config.yaml
vocab_size: 8192
norm_place: "pre"
norm_eps: 1e-07
Each number is 500 + 40 x the weight over its row's rms, rounded and kept within 0 to 999. Layers, rows and columns count from 0. Numbers have three digits each. The size before them is the row's rms in percent of the matrix's.

# layer 4 MLP up, 1280x640, rms 0.125, rows 1019-1191, columns 160-239
100:502484478483562477525509514538566454362523432480518467538526513532477533473500493522511503522438440507528519479487516440426481462453534509499578540521506478500475493513482519492584510499560565527484538520485604468499457453524528492509513477
098:433568472385516466373570496498468477497488539509496558491491501519505494491490551447506547486554478521532488589480474508472506467485497540539482495573577429547507495586501518493462560581531422609563461496535467506493516500497474450509563516
100:478484533539530444536418515550487429443538565533476489495494556492500518541507481440465483515552502544586515472502489444505484470519567496423477585513469564492471507488541514594459544502518492550443494552518590541415504446501563460511523506
100:502535531545502443483494499497502514518440487479509519492522452469475478473368489488418462484440479493436497514584477463518506501478490532538560488488526527527511407423442458535502517496501528498412387518442483551515439569447496584486484519
109:405525581424464544482554489491526436474517488454444497479497507440520498501483480472458444473492453590467529457470440451537412564538575514480532470545513528528438467571568529484499445564470483498572507546487489516469521606440537543507478435
097:545489492553488541572498493520452503485484439508521490483528466582449552474420543454485472527479535511484479480539508544606531459525467582540470504527498487589475512506569520510440507559555528491522541547450495456520498533488585467559496467
102:551493433569517485501482569447534497492498476559536466486458547493526522522487483376510526526534499456519549490507466579490509490423512508532485489550538507416541505507489468516538453527486507553477434513492497507482474579510475450452398497
105:439510492554520464496456471556554572483476470557519468461437464530524543521541499521544503493543508561489446515510519465454485517496494477581491516457427528447447584538511503484477588501479447508508490509490448450419513551479505521523495544
098:492470478460495548471519625498496529517479558489512526434496453545520444526514520525490550551456464552499489513512511477555485524527495482526499505524493458552477465499556515590501489564462527548470515524430472493533546451556479455492476466
094:429525449466460496465552530502510467487519503542491472533518465544460510479472490529561520514474495517553434517543588565478469508409467544534448554524489498590573502356467478477516411497479499487501477522541556449418442478448498536534437541
105:521516499451530520467575475521539557492483479479440588515455474498556525533501505516531592443490520457508538491480450427478475483551507482466497507544440533469499520495524420466541499537556491511545580494495508471527394458534464533494460546
101:514466486539495509535503530543551479517476527527405518501500478567477548561457516540527510525532515554488528474501501492545513471485529462485495564546555441574534472434511542513558528494473536587489443504511459490528504495502539405565556472
100:519468503521476437498529502460465499534472545514457454481472386517491466517578577544519520473500484488465578487527517486534503534488488506528507540491528525535495515507424564522482445420473509555542481456475420528559456515573552491495481471
127:515456492474547567504495476432523483483557488490506484515517474534565479538466532522521519529518416443522533574484570479520494505480557564522534462475522551515521484497523517521441449489493586479508521470562470501515472538438443480501482470
097:491456442464472462518417489523553594458509493557463463490529479505421424555553537476528451392550471429547563511439483457531496458476494493502599558491485525526559498531516473497522510472534446502500496557548481441463550462583485536510539450
099:500463467393465563570581568500457524476472479496482451501487480566500448461537489476553470495481483519562536509496527480429551471457486515529505479512481546509431530474492524558531521545521496510503474506519468537513473530476424529516431503
092:490550556469558509528510481538511429507530510517509483545536456489484463486479502447491531478469445587546513584551397476527499494516473487471508567534481459541510543489504485464527460568506464432506486503534507474466506538452522513482494480
108:483480457436520511461526555474499481516499492479409479476459528462427497433527497512488468477440479450510570487437426520567502509579553514519455464489465462534521515464534548469481547519514499566518606588491539492553463526531471457402494516
100:527465471516558453461457421578476498480501471501513503460494519505530470508483490448466431497466521544486501480462497479518442469493534476488468455511533441484523463482579494536408521519482515575494460500537449498463475498424536467533519463
100:504480492569484489495493565581439547479553494573498536489455526480534504519480544538562525543494410515465477460486491499491523471534477506492528518528546516478567594509490481554510540553461482477467548428460541472488430442528524479459455469
106:582511414489444495484525433534483510548534504476510562539472474527546482526436518460581510451479469480511530504500468524565524546535535447521535512503549445511477479528585467494578450454454503505495553461515498456481551520604492575555512517
089:528430458509559513460514470454459545445464539493497476478531535485495523534518498529519482454464478448454494478493521503494434472569444538541440499480522398468556489446493527602506482555527454534497491485499425497501477487452549471535523549
109:502484432464557505484509523542524395527462554457520535470503534542459478550483458482573427546473476539413540509489519437473514451506507529540482533500467455495472472494528481437491502494440410496518511530497546466533434476547500525495444499
087:520496539533508561518517499506530501615469479476525537412527494492410526525497471490497504575546579535450553442517578512494538472505577543439537588485470498530543457470526525512433523510534483426512514460552443478561481465488470420471464515
105:489435463494559562458494568511475551490478555469590478517432544495467457584483487464483535457445515560467492522559495486542588409537535485527470483492476487430413440463520549515450452480457465407431508460432520578452564502509476522489469509
104:541490430582555541561531593475462474432508434464490546474498503385482483493562511482455486491500428546490428481559518502596593473535475489502526476538471542541535564470459487451474561520467450509532529488479538532517500570469485437551587493
093:513504534473428472533527492525528502545543539487485491612541465600624522494470513477501543455485455422482490470466504525483502492530465518515472496524442519548511504493494516537489490457539538480532495467516490461486475510441493418506536474
104:490544476445472511536465518491484582486473510485541534459497486524542516565441533527498547453520548562491497527468482489483495471491507523505484441482516534561510488433443474524560534469461466525474506453462446453515474523508546490441478513
068:464486454497557544515501502461442490448474470500517515467412486503487496490509513477505589546520511546571384487434520393486503539500529556501479503501412520492487476545478546515537507529481585486455484467534493516493482531571542493496613557
108:455472537457530512382465465502536481541405488506536490514494485537513520482547422517515526492443489542534537573494476516535515430474475501489430509523523508523519457549460501534497493448326492471389513462505489502527435499538526495517392359
120:455525483495520479484528546546528494543603567539446453543478560530516444523541468484498514521442443522454500478506436626504481528579497523417554468495473502446524526556571549539477534524491483532481484518552585498548490496461465548421421437
107:498517541492432573558503518522467492479521512513545501508557546497477452554428487481507497502491543477538540529524538467543495576492530497504485556529509526540504487435515460556524540507505547471528488465453491545541462603545549487535510512
105:512461447517520554572511473521507482573483474488477554479484509489454488475543559484489498478467484531508553472503503575558431471496468462489381496508527521529532463542520522555459498457520497509567505513529477545535519491510519496543436453
108:538466506508519482552446521520500482414521519555486567506516550501420539499527452430465479462534495466532455504563571513565491536514505503533503504544568467444504496516460429497516505467452565485592509512482437512571550473527457457480530521
104:406429457469496469553489526506492451503538524460480462480468472527490457465578516480520488497464570526520496478531472474538503482512490517432489429493500478520465537572493501486480485449563501502527408440418545491497480517504515421395546424
101:454449431490521572469507481540499527493424498513571575439531493544495470521483480582401433505518476494550476521500485528607503488493501535479514487465493495491447511472516525519513554449505443447511496516432500519503497579497480501497506460
106:503479522502451567542557516503493521450446532488530509538486546488526545578425487470540468562533575543508485519531460489569505499498511466528452569454455461545538522479445488483535523481477497542514526472475466489514405528535505534436459463
096:556509502481484518537533445521547476526470545497496373468524537459512519444529519486518500485523570521451513494551498499486529527457489519619504532450476482486500542443553429464558562520499542534501483465448500479476542472469482446532457463
105:435494392512449479383523458544602473467498517523515492491460541532476499527487550448469488555492533516453532442542555477562556474631479489527476475506555519455439486478520440488524457520471449435498506449489520525464500480548470554491523506
116:504518544524479460505532514472498460454539507482557501493416472484614509538490502542502532384537524514501539564447547508454451515479565513530480475480551506460538501493432501424485499544449513538519471509507532484551544524500453608445491496
075:493544522557441461488519518533504489492487461459472501496563486546519453537540524493516522519477451510464503481546491569505411540493469437522516534514546481499492522509482570491547490476521535459477480514516547473508484515527486471490502478
094:408452465464463422492488445573474492493536560500471493476494464541499492457548488485571479487498523522544503529458496477555515484527487544502504526436471547480572511492497499529491488442462511571531472581499512530501454512518413547457536538
090:460495538461486483440442389470575522490505434517485513487461407517543404536530543548418503559438517429509483511501465514486529434606451468515513490496558558512462473455470463557450509573473503432504526486564512467542518498496463560561498483
098:452461519529503525529426529462516451461451537449378399501431569497417459491495491490493517501498537533430488459508585572496482522490497470411531434494531533491493498484454448516478542496461512488538596537554540426487517509447471574544436513
107:602520495505470507486517535507518476493467512466554454499433486471441492484506542479457509572492481447514502407437479492507507513507488480556439527469414534483526563526501558504521561531484460510502496481554563424391514518517491517547489516
088:539501524414488536460461518480468506526524469494520527555535510475509528532447507463450568545452488485453520583509502554565387543557526425457505455557490516610507527579489534526528531482564515558503486541481476512468426468503516519534461490
118:474535529532422520475543514573501540428489551462524475582483513504385617485423512511533540520530547514394509455460465549489501477562501471508456468623476458493593562529535538530481525536570563556548544480444485470487425510504513436467505515
093:507506448499523529486491476483547494451510549484533435542420498576546474552454523448523558528563436478484538541511479524512475505557569474455561576473496570508451451529490519492578567510512514486498590530519507501540535502473475474453463499
096:467455515464470449491495447488458505463531466521501484523469469433502495482536579561535537526489529485509575481528521450494507510511523514467543563458479543589540541549500506497475493542464476535460413456456503506461368480509471475483478512
105:460468368529495494429536547496528432420434481475506495543531547450533485566483555505503606478482525494455517530563498499463513475486516480534449475515489437515534515466519530499527475520521528514496574488446507461476447492471523497506468433
106:441534474445507505547497480515419538543471510529454458497497420410452492457516550519439456467507479495542557516467440546612484449476527485480533542557475492473514408412500440513427491495508440481507482456544517535498457518496531389446487511
090:492554431499501424443462503508493449519485509490493480540453491493512499540504465531486587465489500503569384507476525483502484413507495567515517558484477458504447496575522498489539500397511502456503481492443473504463466534555508501463554514
115:545470421506534583462451505508426573498505530572469547418498522561475489501470533480533484529530507568517539475458578489549564422488524649444450450479496504486445443552590496420501474490503521577524499441434481468499454544518571433476399499
104:579460578442511509550531492519534561489443545541499555494532554489519550581453487496463494502519486536502524510470494481536507492496536518498514467463593486499482502558506499481459485490503512503529478409534466487512435485467470519572510499
095:570497456545455509484496477420575485525530543534520474488450426574434472525538486439551474526541486512409516446489520511537452528541474446529432529502551517470404541496450472523495465533536538542457511528520505473498529532533489517436539505
114:504402462425433517461480515474536517479531493569494449494486490475395490433511511448544481468507542544455468440539455540473519540437535434517548507440527603439537410469531483525526468471495436499538520487529534554546412485467534550494524445
103:462448515488513479467464533430490479498472488571536507530483509520470449568473403566407529521493432530433481541507522454551528498497504509512492520534484485539509550497402457443502472459445570588451436523549470542502524563450535423505489518
094:532461498488489503498487525517543510464455458441529503494536481502425461508434488537484512545504463461551472568557469498471496485613535490500438471559481548522558543534518518603430473556505515531555420470433477500466525502404494529461509471
107:500474545575499510531463424488510523523479575528555534503539537486583506494573563455509513548535430423435459532514473461485529502430523497502522501512524527448569449466531454519583520470583436387421513524445483495503434499550471543527444467
099:548499469484489451598503607548509482479527449502506470509507447513477529553466495465516413515479429472404489489436532522485507468475525455413559431483581435513554569475484441499464560498515452480562503412494487569495557509536448518500559454
098:437526489490517604455507540500517516523438543566548474551436526462504533509478517539511508501500481478524489429441464556495521499448507465483508485390526488509486485516529518461380487505514451463510516473521391465520479516573495479489525497
093:633477420507455525459515546491501502537404437532484428515523490506524457483452485545499476554404516451513531463474515513499405532541515548473532536416548475576499491469442527494508482465450514433548531541455515522474481501517390490485546513
085:465491495531535507485483510606498454498478457556469540448467549529497479534536504507514579470485566493500565569475583487515481517518494496560455429478510501568512458465522489577451494494484502622524456502501465493581483522534501544451548458
102:509531519498463435521535540501467542506486597409514459551467433498473465447513523475528469453472527507527401519498471509472500475550538496577453515493570501438519492505422480497402489490478522533509496541480533519495484404514503470442470493
110:492530448547537517497543471469496482513470504495473504392498461546487454502463541530433485555505502464533634500525492529503432490543529487464471402515467525521492477532525467449461527507478476481417521503493460546504501478521482554505468636
113:497480594473538495442530479539469498520482492525496538494495498516507501518547512529434479441533446487478506497549508509533528547505507443517393467486485477480454539496564494535442523526462468490465537517495512506476585522461512485461533506
113:542515549444521441447520474477504485488523450454484503646436499520550516561523497460456469456513526457528484505400516394492475493511456441518486480470521426482518531511492567582601530473462485529479506465533545537436510370526504463469445422
097:495507568486561561546499441423525556523493526507572569491467531422499509461546485458452507490500490521468451596484517537492509538606487540547466478444530522459555511443438569483526484470498501491497487471520553468463494427549524500506478438
093:528474433521484535503538486483497510543526504478494517460467405498483457563457491555521468528491489550480441572500509453511563489434527534486527498496477446505497537435503447515550568479565455498463564441395535559541547551473479485484544544
085:560545460472487493497557544538496563463512455489478567552537509479518512512513531542495406553496499475493421529482518541473482502511505582509470450453607489624517526531573524481537412475405519519518512497442538498551472507473526469560507484
116:557490443387485423456488523440530499487435488562556444442499559521473488564525470484513469576508502490516504532492469452556474553546469485491545543449532521558578473577544618509496501489561577479478446501524489497439510446541495507507448511
100:487504519505488466510586514528484467516517479451519490560547521517431490465545485539479489550497462509537563538499416482492487475548484496480560414515487474457515510521492471534529518518449547517453587465480519536478462497456438506442562502
105:459538534488490494499567549494508503450504538517410490479492532558480578582499499532471590496496523511532460489509488447496490494549380493518488468445469488509587543518557414521530461478474467506481498527570487518527486496575477474475419505
092:500486553486538488514518577543492427505416525536492507518513518523538520481558508502467473511536522514536534460479464469455554549502580488471478508468509430487508529501426450490555504480505498466431487369511527519530523516543519538521569516
087:493503527473540617479491410519489494483487464480512482475487491497412583535503599482549533483499517459479503446487462532458430562411539530480471551476480566491432447431502488503458526537498532538532515459536516422426481525477472475557442574
100:487507442523506521444489520487558529449436462491537468462518525524570535503435508468509461479525475489446472513531509527479511501514478493544495502478511532549414474521446527468486538541469444511471512507523460501556486501438502494509481447
113:504477528506517548493530569455470537500504526481558513419503551499409502509516468498485486536520464536549493415543484448513571492501456471480578479435480495517453567486516532495460441529494515446486456444545500433520567480572420443487485466
113:484504511535517516498567535432525512521514522469467471547510341486529489531442505471478513544449445567571460477561440431511465469458486427561572535513547457598464561525519555516497527512559522503474522506458488446490502504508457484501439560
101:479523503416580554526581529558555510528510453510514500506461506533490435495569519496439479566471487465476513462473558473504543452522471465513460510538537515529495493490462473465454461537510513487502494478530385418480402550485468454486523507
100:544483462471477474523431514504500514527484482425513477516492491469495520465503502487442479488520515537471510537456505554559475447531450539489537564484540449478483526450521528498486555484504465492541422520601534555505491442477448500494513468
108:482604502524522450562457558503457595495488487493520511502509460517488542538510512512428406499485546509491443486477524583495544441514503488484426610476485455449517541518493518557513491522494526538460491460530519522527504533480445489473439529
095:453458453535540580483498493480445532481500527493508550540416493507552481475451492556427536492493451508504484567522447553485505522489464482507485511525511537511456516518493504490496489541401461516562500560460450536462554493457478515493472495
079:502499484437479489529459470492613540535511490427551526470519426492435455517533520539527494565511481500498570441479502544511625415485511435488513536496486513535481504506526483490442501523458510525477464517479479480534577508457449497444493511
114:519482510538474465443473560553561481528562467448509565575442515535560502404479498467497499517417432470542506474496554553533507461540489428511504523551529488527454481486518581498517510528497458458503480473548470478545518558534482432517513460
099:442493495490526461501494515477491484540576458518477434471578447479459510496481521449499512460555488532572472497512509581491437518448540440501531580492489502454486526438483477446509421550525546484560538537462436551489485496545503588485508553
104:515516457502483510504461525461499492531512494455517490521560477505443427510495538492514502500482465486455501522516501496498524534562521461524507521565469492545522544475514555485525420471507456477448470512533475453529509500459445498508526580
115:484500441499463521511557571543527500501531520460594630524531526425551517486496484474481509493572460470520523461508451461493498432469525548478497391454470588509470488473532469486513463578501472513517505445479574503416605478465496481489520539
105:457398537436531529499482467553502509504474516505516462531449499491500473548533470517445505462505451534413462576487461502505547451573437507456405484502472431482564545576507551545540509476440494477513501545534518551479497528529540478510454548
120:491547568487516534493481415477516540425453462518467460559520502515551520537453460608454497609482560456547474521544433521542505527504512501585532460576494442565458510543469532514533498503512534557454451500537546477455499506483383483408548522
116:539487488541488573473415524571477553491448491521532604552460408514534414487488483488460545559499487510433458495479509541492546490527492510493503486495509423568452469483491570485515510462502539508529497466398478524508462527483486462446542465
104:506516444453458469472520456453488489501454552584485533505505479500439540545501551449520441503537539459556491546523566494493447464541536518442541479559483523496555498499564548498449510525518521468497477515483469452493506440508481476416408482
113:530429537517539523539455469485471524450495473483523459519443492525452473498470495557433500443499497504481517493478513446498529430483467527513451498468485525592492565555471481450506475465498456541522452457518494516552445524470511461501507521
056:469498549511543469507514468543516431500467463491498500494514498493496442502502465491488511603482497513490446516542585537515555505503521496482523536482521485519505531541445482439405473506473478477533486518499494524469518576504496549500460461
091:510454479528570506465494467490482465464438524526511521507537520536490501544448496512438502471466550528448528529524494505460482467497453483471472465502500551529520515488480589479493506525505563531476529590475464518507493505455446520549527515
097:478558508504578508444505551460525482486550533472434444534513501475472495470491527470424527532543535411489511507540496541559478464514487383546550453433466465481554550434512508506592475499525502512496482480556509565549543510463477483498487602
105:392449596484570447499481518509509575534529509527522489526498480518468548553405552442474515484487492528513569524531474475501569542514565507532471483540444489452468599540543487489528412442455516501458465508494498472474459560516517550470559451
102:465513529497526492526515504485503494508471535464479531541485444452592460438512489483422527419437532543503451505546530485443489543523555446506518568474450498578491521496431481486472438467481450528486469472479458555522453558563479512573455490
106:474511527519541525515516485424486513501562479473624585486495514486434391500499445486467583477509511498443491537533488488493613479523517505495521536500484529502476412520434429482514521486539508594560486538556572462533496464456563468458442408
105:451421541475534421561524483508495547507505511567499484495490495494467507468512481515531490461515482519516528502472438556485560484495518536534519455499539531506581525494461519476509480491485496540514502566532519494517514468454480487554456481
092:518494487511554503470525499447530451521511519414505492438577477483493453490469532490523459512490472509457496548514560456551595490500456509531494467538506437567497494465516496413502480551369516546480554527564518463494540414575450555584518440
099:460501568480505474460489549488494438437524486511444503473501422567449505435510469548546477467550502553464516590515524521487544542471527533449506531497562499477430457486518452492519488436473553470493486554525572458500433500484478543475476548
076:500550521518437595532462559535572483487463484542496473513490512544459557509477519541542514594457516546493556447499525521440521483397569491576504561512547446469565569478514478477484452472507486483466515469538567515530539445510494521563474537
082:501429464483558462460519469524523523476532521491480534460517436529505494493492449503562452482465506501452499495559465548444540538499480518504488532508486484380494438437544537501542487510514462525454517504452517539520535514520428410474508498
119:458505525522540499505560527499499408520508530409427469451527479418502543518467507440539613533503488458419546501463467473544462425463490447521486485461485479471465512455522518430514520520498483610531571567441516523448576439587596554549475505
096:498534449537511514501572538464456461504465482508456536572508532547500489521453508607413512474465466518430574503445562464548554530515552424502505530523550468420564497558435502495548539497462506417455521545475569577491506481510449535479486547
088:523575492504545533503477463523489553556515428496533474475550483430486439582516523529509446549541534558452492441536410538530480425516541434518556498454456554424525453491537497594437546513465499488559502477487535534474439455510458540435518484
096:422505457405544568516510455536416594504527507552440537461530501562491484467501506471519517548472541466556467554524487478492530440509453485585538486465521567500487477546513499465481506499538509478512484482460532423507502536524494518503516555
120:421510500593518570497492457527499559475544432506478536509517491458475498491516524460456478472546511536454453476538437539498461528482535530490490463448424513443484488577519462506554504541470391472567537461474496526442552510560553439536500469
099:453501497466486537596511560567541518573546478496512488538461465516502517551553433533474532434454516495514577492380483462624472562464521488556521482466492483495493497434472545514528473560398502498468514426514408455532447574574550485519505490
118:525556520487514498413482444597480509498474488522467520420443543497420516432488502512411457456478518424542491517511519524521519396503501507447504557528451471513473514499511506488502531553486544487546542468494503553530556519463549467525535511
093:504459472568462518475451445487518511482515463491425525427462528444449503437476531519477479452467515471549583552498500518512424460442512585488497496520502513529555549468503526584508515470518475462529502440494425542512511514461461478478433543
108:515556497522501524478521531499434553531525519474555455496538488463514470537499493490578404410465486509461501558485516568496516520557551510517508541508477492546475501441488502502464499477525525501563468478504500513484512467516468490530564481
076:466535525505582543389457496519481556451502540470535466449432521439392508490450506519477537481504477543504507532442543492453470560505483535467476500450535517580472509482529508485561477527545544460480526449496497554482436487464505546479510482
108:454456498487533516464475513495471523515476472499506554517440497610500518534419460498505493444496588522480482407510460486475549491552502474460550552444469526511516536528530515491491437472497484488442547497478474511492497508486503567527559506
109:480510469606527487467513483473471445502485490519469456450583494535497521466474545530492502519471531502482536514445531470502541498486499463446579465439525513490528477531526514497429517473570545513527487446503406516533497528426488532476492535
101:502468561474472495546472513477562498488498498466447521515423534473472517469433444548482453544467563485463447475469446537533544490471389438466469528448572537555508524427478558383536471539508460475488503456398481595459471454535481533550544561
110:454485541504544556497555602555498487453573450462519478518502497493494509541398506483466537557504491501540524540517457509447547472411544516513540528423504501493464525454515483468506550532443557498458527456492464499469489536494539478529426482
098:506550569499524396459457534535512517487463439479475499524549531466475414468519540430466508429522512466549587451503526558496539463542510470455434470494450403484506516513530541482476486447520529581550467570561466496506469536589497528471469479
093:518464514614484486504468504492424472537531506471520452491491462504454522525537473486456449575475478542496567512532468507424470533482502486473564469523429495557539462571438414549476477467527460580531514503526511519532446444503559479494467459
116:436581466490522449607507462493470514499459545426493519459505459515434564521513489497478454530555522565495510501500485522478555524498417559544498503452562490546471436447560483539479553513557457581488454489489504512504530466534500488543466528
097:549536495534497503489456557518504560474458519522401479482549541442549477454449514529512477542538462489464462439435446481511488488500496491508499547465558495467469432504493509458444464486501479553511466523525498543561365502467530485487569502
107:435534506574501547480547556501474515547586562474432496472447494491473594446455488495464554445501523515504552525552480488511506466412480480549539483518506544470584494523518462571526519452544491456464539494506466504466491518511455542554571504
102:519524464510502473481559417507521527535446605423481503538551523554517515504491521472533500503538443471484480494555453441525498517548531417531466522475531525507477608390564403470446476514485548545557543558420520509502486497483503509515496537
098:475445456471555485513512581465557551520504556433549524447471567473520491508507493491503508499499516484513558431531454538447600483490440501474516482536524585529506475543429524537556502567498516535426465454513458516497444481490477479504500516
104:432519481464525507524448489514518472479474486515541447513534514421492488553469538482460441554446552529489518455515510496505518496546540528506507544404540504469485546500510570526504550445509442479548554465457491477520509535504471488566547547
099:514452465553536584462503480497429460426494471490476504449508496511495443475483489551518504520567555507547435531478425472563534475467533500489508480505525529513562415487494490501508528563539532487533465428496492516469535455499371413497541524
096:464490414470522479572484506506452487529474561464505519468493415475453500440522483487390432510491481484486488478517487456506539502539439484555526502494531493509537500421434531497524572518450495505486501503556513470565485523502566515483545586
117:496462504512529555430501519521492533493420472511518565481425529473581514500463440509496517513496476533462528502509493505539477506515502484540457486561466481525450574493425565485537554507476500501454526502482482515508376432524567545487506533
105:519480484523488484487431555542440552509483492481469408429410493496477521490452473503442511488475515535525480474485551490501483534499495512485503492523505460580486489416565443500418437535469537495503550436477533594489521422558483565553511514
109:540467541466483435438569493471505406537520516496567442510538446543509466404481520489473531537410482601498526474512489448541437469496510476551487551494489541540584551516468496516532448505537505487447557479493546524525542480485484492549558477
105:521505475409524628495511521557520529496433503555538488545515541530424428501477569530570499559419477452556527519490513410583506528557497492511495483450454495543494420452484509494491489500484477445476522512455531587456512490486482419520473458
108:450522482477571465506558456499514552533445498521523495481574476487521511513521495472548493516441477546514585553473556517476519488553487477507492523524527494471510534443496501553525429518535533538437508499533547511484527507558516488497501462
100:529453539536484494543480499500488551499479519533507484461442448506493475505534462489499588498512498469563529530437502463524463569557512474530470551503521485455536476413467537517537435527530486488481530508502433472441542556508478546461527528
106:562447448468525544578483468477462494520467526456504543517448490528544500523478476500449522428538526525499558518505564468500458489546524506477538507494487476554514492571483517437411457482497513507510466485447491467560489403551465373435543521
091:480431532497505543492499535493553473497453520516459513521502506520515489509494502477510514509479548576455476439586391561471413459510443478521505508486520498486507479492442517523435538499476492492495547456521503510485456527528488504555508436
086:462491456555517542450479486514594474517472456525567453525526529521536509594521521465459528494511423449530552576495482524534475502527553492500477457512515482433499414506465499577566505526432457436450533539555464539417504467544509525510504522
099:489448462472506520564563466478504535458488511496530441461500567521514476457468458496490495444543526545471493507387505502584476443454509506507480518529466458529510513534498543471505530484514463512507504472506501414518515484468551468463537437
113:468467520522497441483471517494531560491482505509478495459457483512491472396495431474510538515533417569634427486548545416493443520520454524495488499533424496475527390508521479487408457529531539506485516510455480427490540463456447503471532565
080:562578466464526503518520499498485478539562596454458571462559482541445553519496538535459460479508411505508482519421494530486497507598551510476509465435487424516443513522557530514480566588497453508457528501489423540530495531508460495485537455
103:525522517439485446508492459513512559461501474562510463488484513471480470504540578479524530480445400549502479556514474566493497502513490432449426556503523479500494408487543500467556531521550486510542479543506535422514504492434467523552459540
098:461554449534470452512489541467501528510484498444622494554549493568500519522549472522553485580522464480445471474497449540521507498451516542535473565579460513466524529530511495605476419557473621444574465542559524537524519511513417511453507509
100:547497471529549525558474461497481451569534553459510529527476491479472502528474480518490525465487495502497549528501528489432490553526516465492473458436494495516449437502501554400479520489453469580505489503499504432466537582518466503592478450
088:471466508483519594537478488536558546493425427498510512562473532514407490576525499446500506494494567500515530433453511453490496418578482537495445475502553451554461427525513503640533578467482475571471460527493532474504544514512511519462526552
111:527402492460557514498464514456523451483450497489484500572526510603482499532484500500479498498538445553436467542479462509439530523486432462536526530493585500469551574525487474452532466463507514507503489452508478472477459592482556537545427552
114:507543518437499541547491577533524418539429425453491518566526507444475478608580475564525512528510506478472560503550470482536558533520389483538480485551464556518520486542533474476480398481507567461511586498471407497521480529442491485524457519
100:484479500476523510546502469515510426468415549518425539484515417568516535517512469487513541467466507492471559523475478501497472450499532568402492504525482536496575545513553523479546544529510618449497525517508493490538471541490527464511486504
106:544498530486511453516550445494424555477496548491485522496507497506434486482500479472453452522557536538431523493498501519507522400497436474460484520524547534452515521501496493481497471449559556535482520498489470483467465533471508574575509411
100:481544548537500526509458576471482548593556543477535494499569473550531511517504549542459481448518478536606519499536510516414524513514422573464525497499529475528581454520538537562497491522502455490458509528543459511470475428520493558489458435
105:565525475458519425516491561546483516545481552569546464531462458522481554523480475461533480491548582495483456492564507425531499464494518530541482471437537473531500495562540438448471496576488496573449468461475519461543493458524540520512501458
119:504512550514494530361482550488501579480542477521420498458437535483495444477532507578498479471545444556538517497430505478505499432543513464489506513477577474558510547576431513521499515515556491550463450449548510522491465475625488511416456555
089:504545562597483491511465496556541477516524417538562467512419497533469517549461499476499489531492545498545571512462477461538533460530536524503541491485609507520483463480470499564502428451449418547465512554548552520527515514492542530522500553
094:500469547480497482520449545463512493474500499419532458463579462479499507524484524475595448542456481521438539501500483534473466454482496508568527536545449520429502511514506441390493511519470476499558508480575431518518525500508442545542487471
098:547462514521529502460470460543451546566511522561424517433520502501554457515554526534458505501478455459470574501491457502527476442487516546440523549457479534504428512481433507548491453522487588519500452499527509538444538471433461541544485562
087:528449476473493442466507518514456511494524503489543489445474500533523577501464551514570465531547406509549541531447531452479572495512445475482467479505465476418558423545470550558450511495580488499441578533492436549606441533476480484517464520
100:479535469532552504482493579499545497473498513490480511434432458526470399473501466439506495473575479504484481484498516455459467548481496488549564504525553497525531495539411494559384495617557505502527483453497621446528475495496385515488472534
104:477463481532522520479482510490497542542487534519503559436490516516524519443524538458518516515574524457489576493435480588538456502484520431520477488391534498451524432508510574468519444524508540564426499533467584462471501438605504482494532484
105:494484553521516483498545483419542482524501453518457473420547571477478549522506492458513493497537505444490552513525554507533424483523531551540500558392492515464482466484522457548420524541507567585463550513519589570523479519518518501449487518
105:497499486529494559474489453445546511455473549563516464503551531535589516444502469535432531569478469510536478460413498508538489457455469435513529513523549508543560523632495501526559530566562513533566564499502499534459498562522551538490452605
106:560456443449554532556464571522611593492478511503480496424512507541487439569456462509482529491434498532522578466480415502474549537473504464493475490525503411594410556524561511513516443451494517542435562487521527463535542510452529584425487525
103:444419517513537462552463406550499597510549503585429450443488517510483487538523484496366508470462478531452514572540480492480473558442540445458553548536587506501561490521475519544509580537533536511531451495478544486470535416532491539509566578
100:497500549520513510474585555544438506484472451553554466471489514423486437488520502416522495457489487514552516494512457506447430518499466574456482579457480450519501478508477536518558406465543535551463529526565502466492484517448539504464472455
110:468449549520465519502485503403514570537527581453525501513487509484483524520482439480523529595478497505498531544485543538523549483516508511583610501478580529525528411413533468476514448483495473515485488514486507453462513476448510506555472481
101:483439410510476533495489433542560477472495561496490516497493506538512417543522539505480460538520467456531544500465487472466464495483469470451495493467542537487556457570445543464490495503518475426454476516515564534471442562439503461541411535
107:489521424463508492550517467556542459477493475469455538454514558507510486410476491489439536521428467500508555449519566479498490541536523465516494454515482469475461533481497442499460493525532505527547528470450470569543492479486521438531508459
100:519490452543462457563459512455534488500514461521570484411475533420509488498539532504524503490507500491575545491429421546523482522514461448435490505541531528508406464440482433482497492467486473536429532547499465508525537454506467441468549469
103:471562506472492526534522484479518465491487543471553456569534507430534497533504480571521474508660549544555496541497452504468527511540534395503408430500548464529533508542483472532472529523456499462480456517528494568439462507493544564445469458
096:496468543514542488473491492493480502465471493509507508529500561520568527424489491441457544490468483506534453502427548504555451532546480478510541523564509486491498507479537525513448505545518480484470495536494471494535513505533444464513474516
106:600535534570476448499505479397461479513441477465568466551506500520440562458485551483506468480528475422455433494544552440519536473466462526483520481493532503564541510487462531514481554501565496466526446506524585429525571490445470534548511483
107:511499500516574488495514450442537515557450528504496501492472511432519559535498505496450451607466558530468544520492486476538529482477563602448500530464448499413428509508443441547571498497497447493504478526551466605516570497470543486545558515
099:447464520515484534507467489435501541500472595565483511546519552490441500461504599484477461505497501554496463503585480564537514425488497532548483529506500531546480486426639495424437477536517511485450523459437505538484479542487559522508471457
102:514485583473517438553487438540474516450511518565529491509495534421510469419458491416532496524607470494564489615461496541520495564570531504456488509508521467460518459477488519487551397528462540525539487482495452444513498479525549421534503478
083:552520470464471526564550521497559470472459450469481607498489506552581515541462486531529467417527524505432555574462442453476437475482470485501445482533552513516449569491585529556493547534508477498496485452494521485533580502534531492524480500
094:453543491555491547573448490491612476477536513485469459526519439562534458523530549435504468499458516501549446613567492521577477504488494528485508488506441447464521499485493469522511563517515443429513510528503524525505536529490506490539535459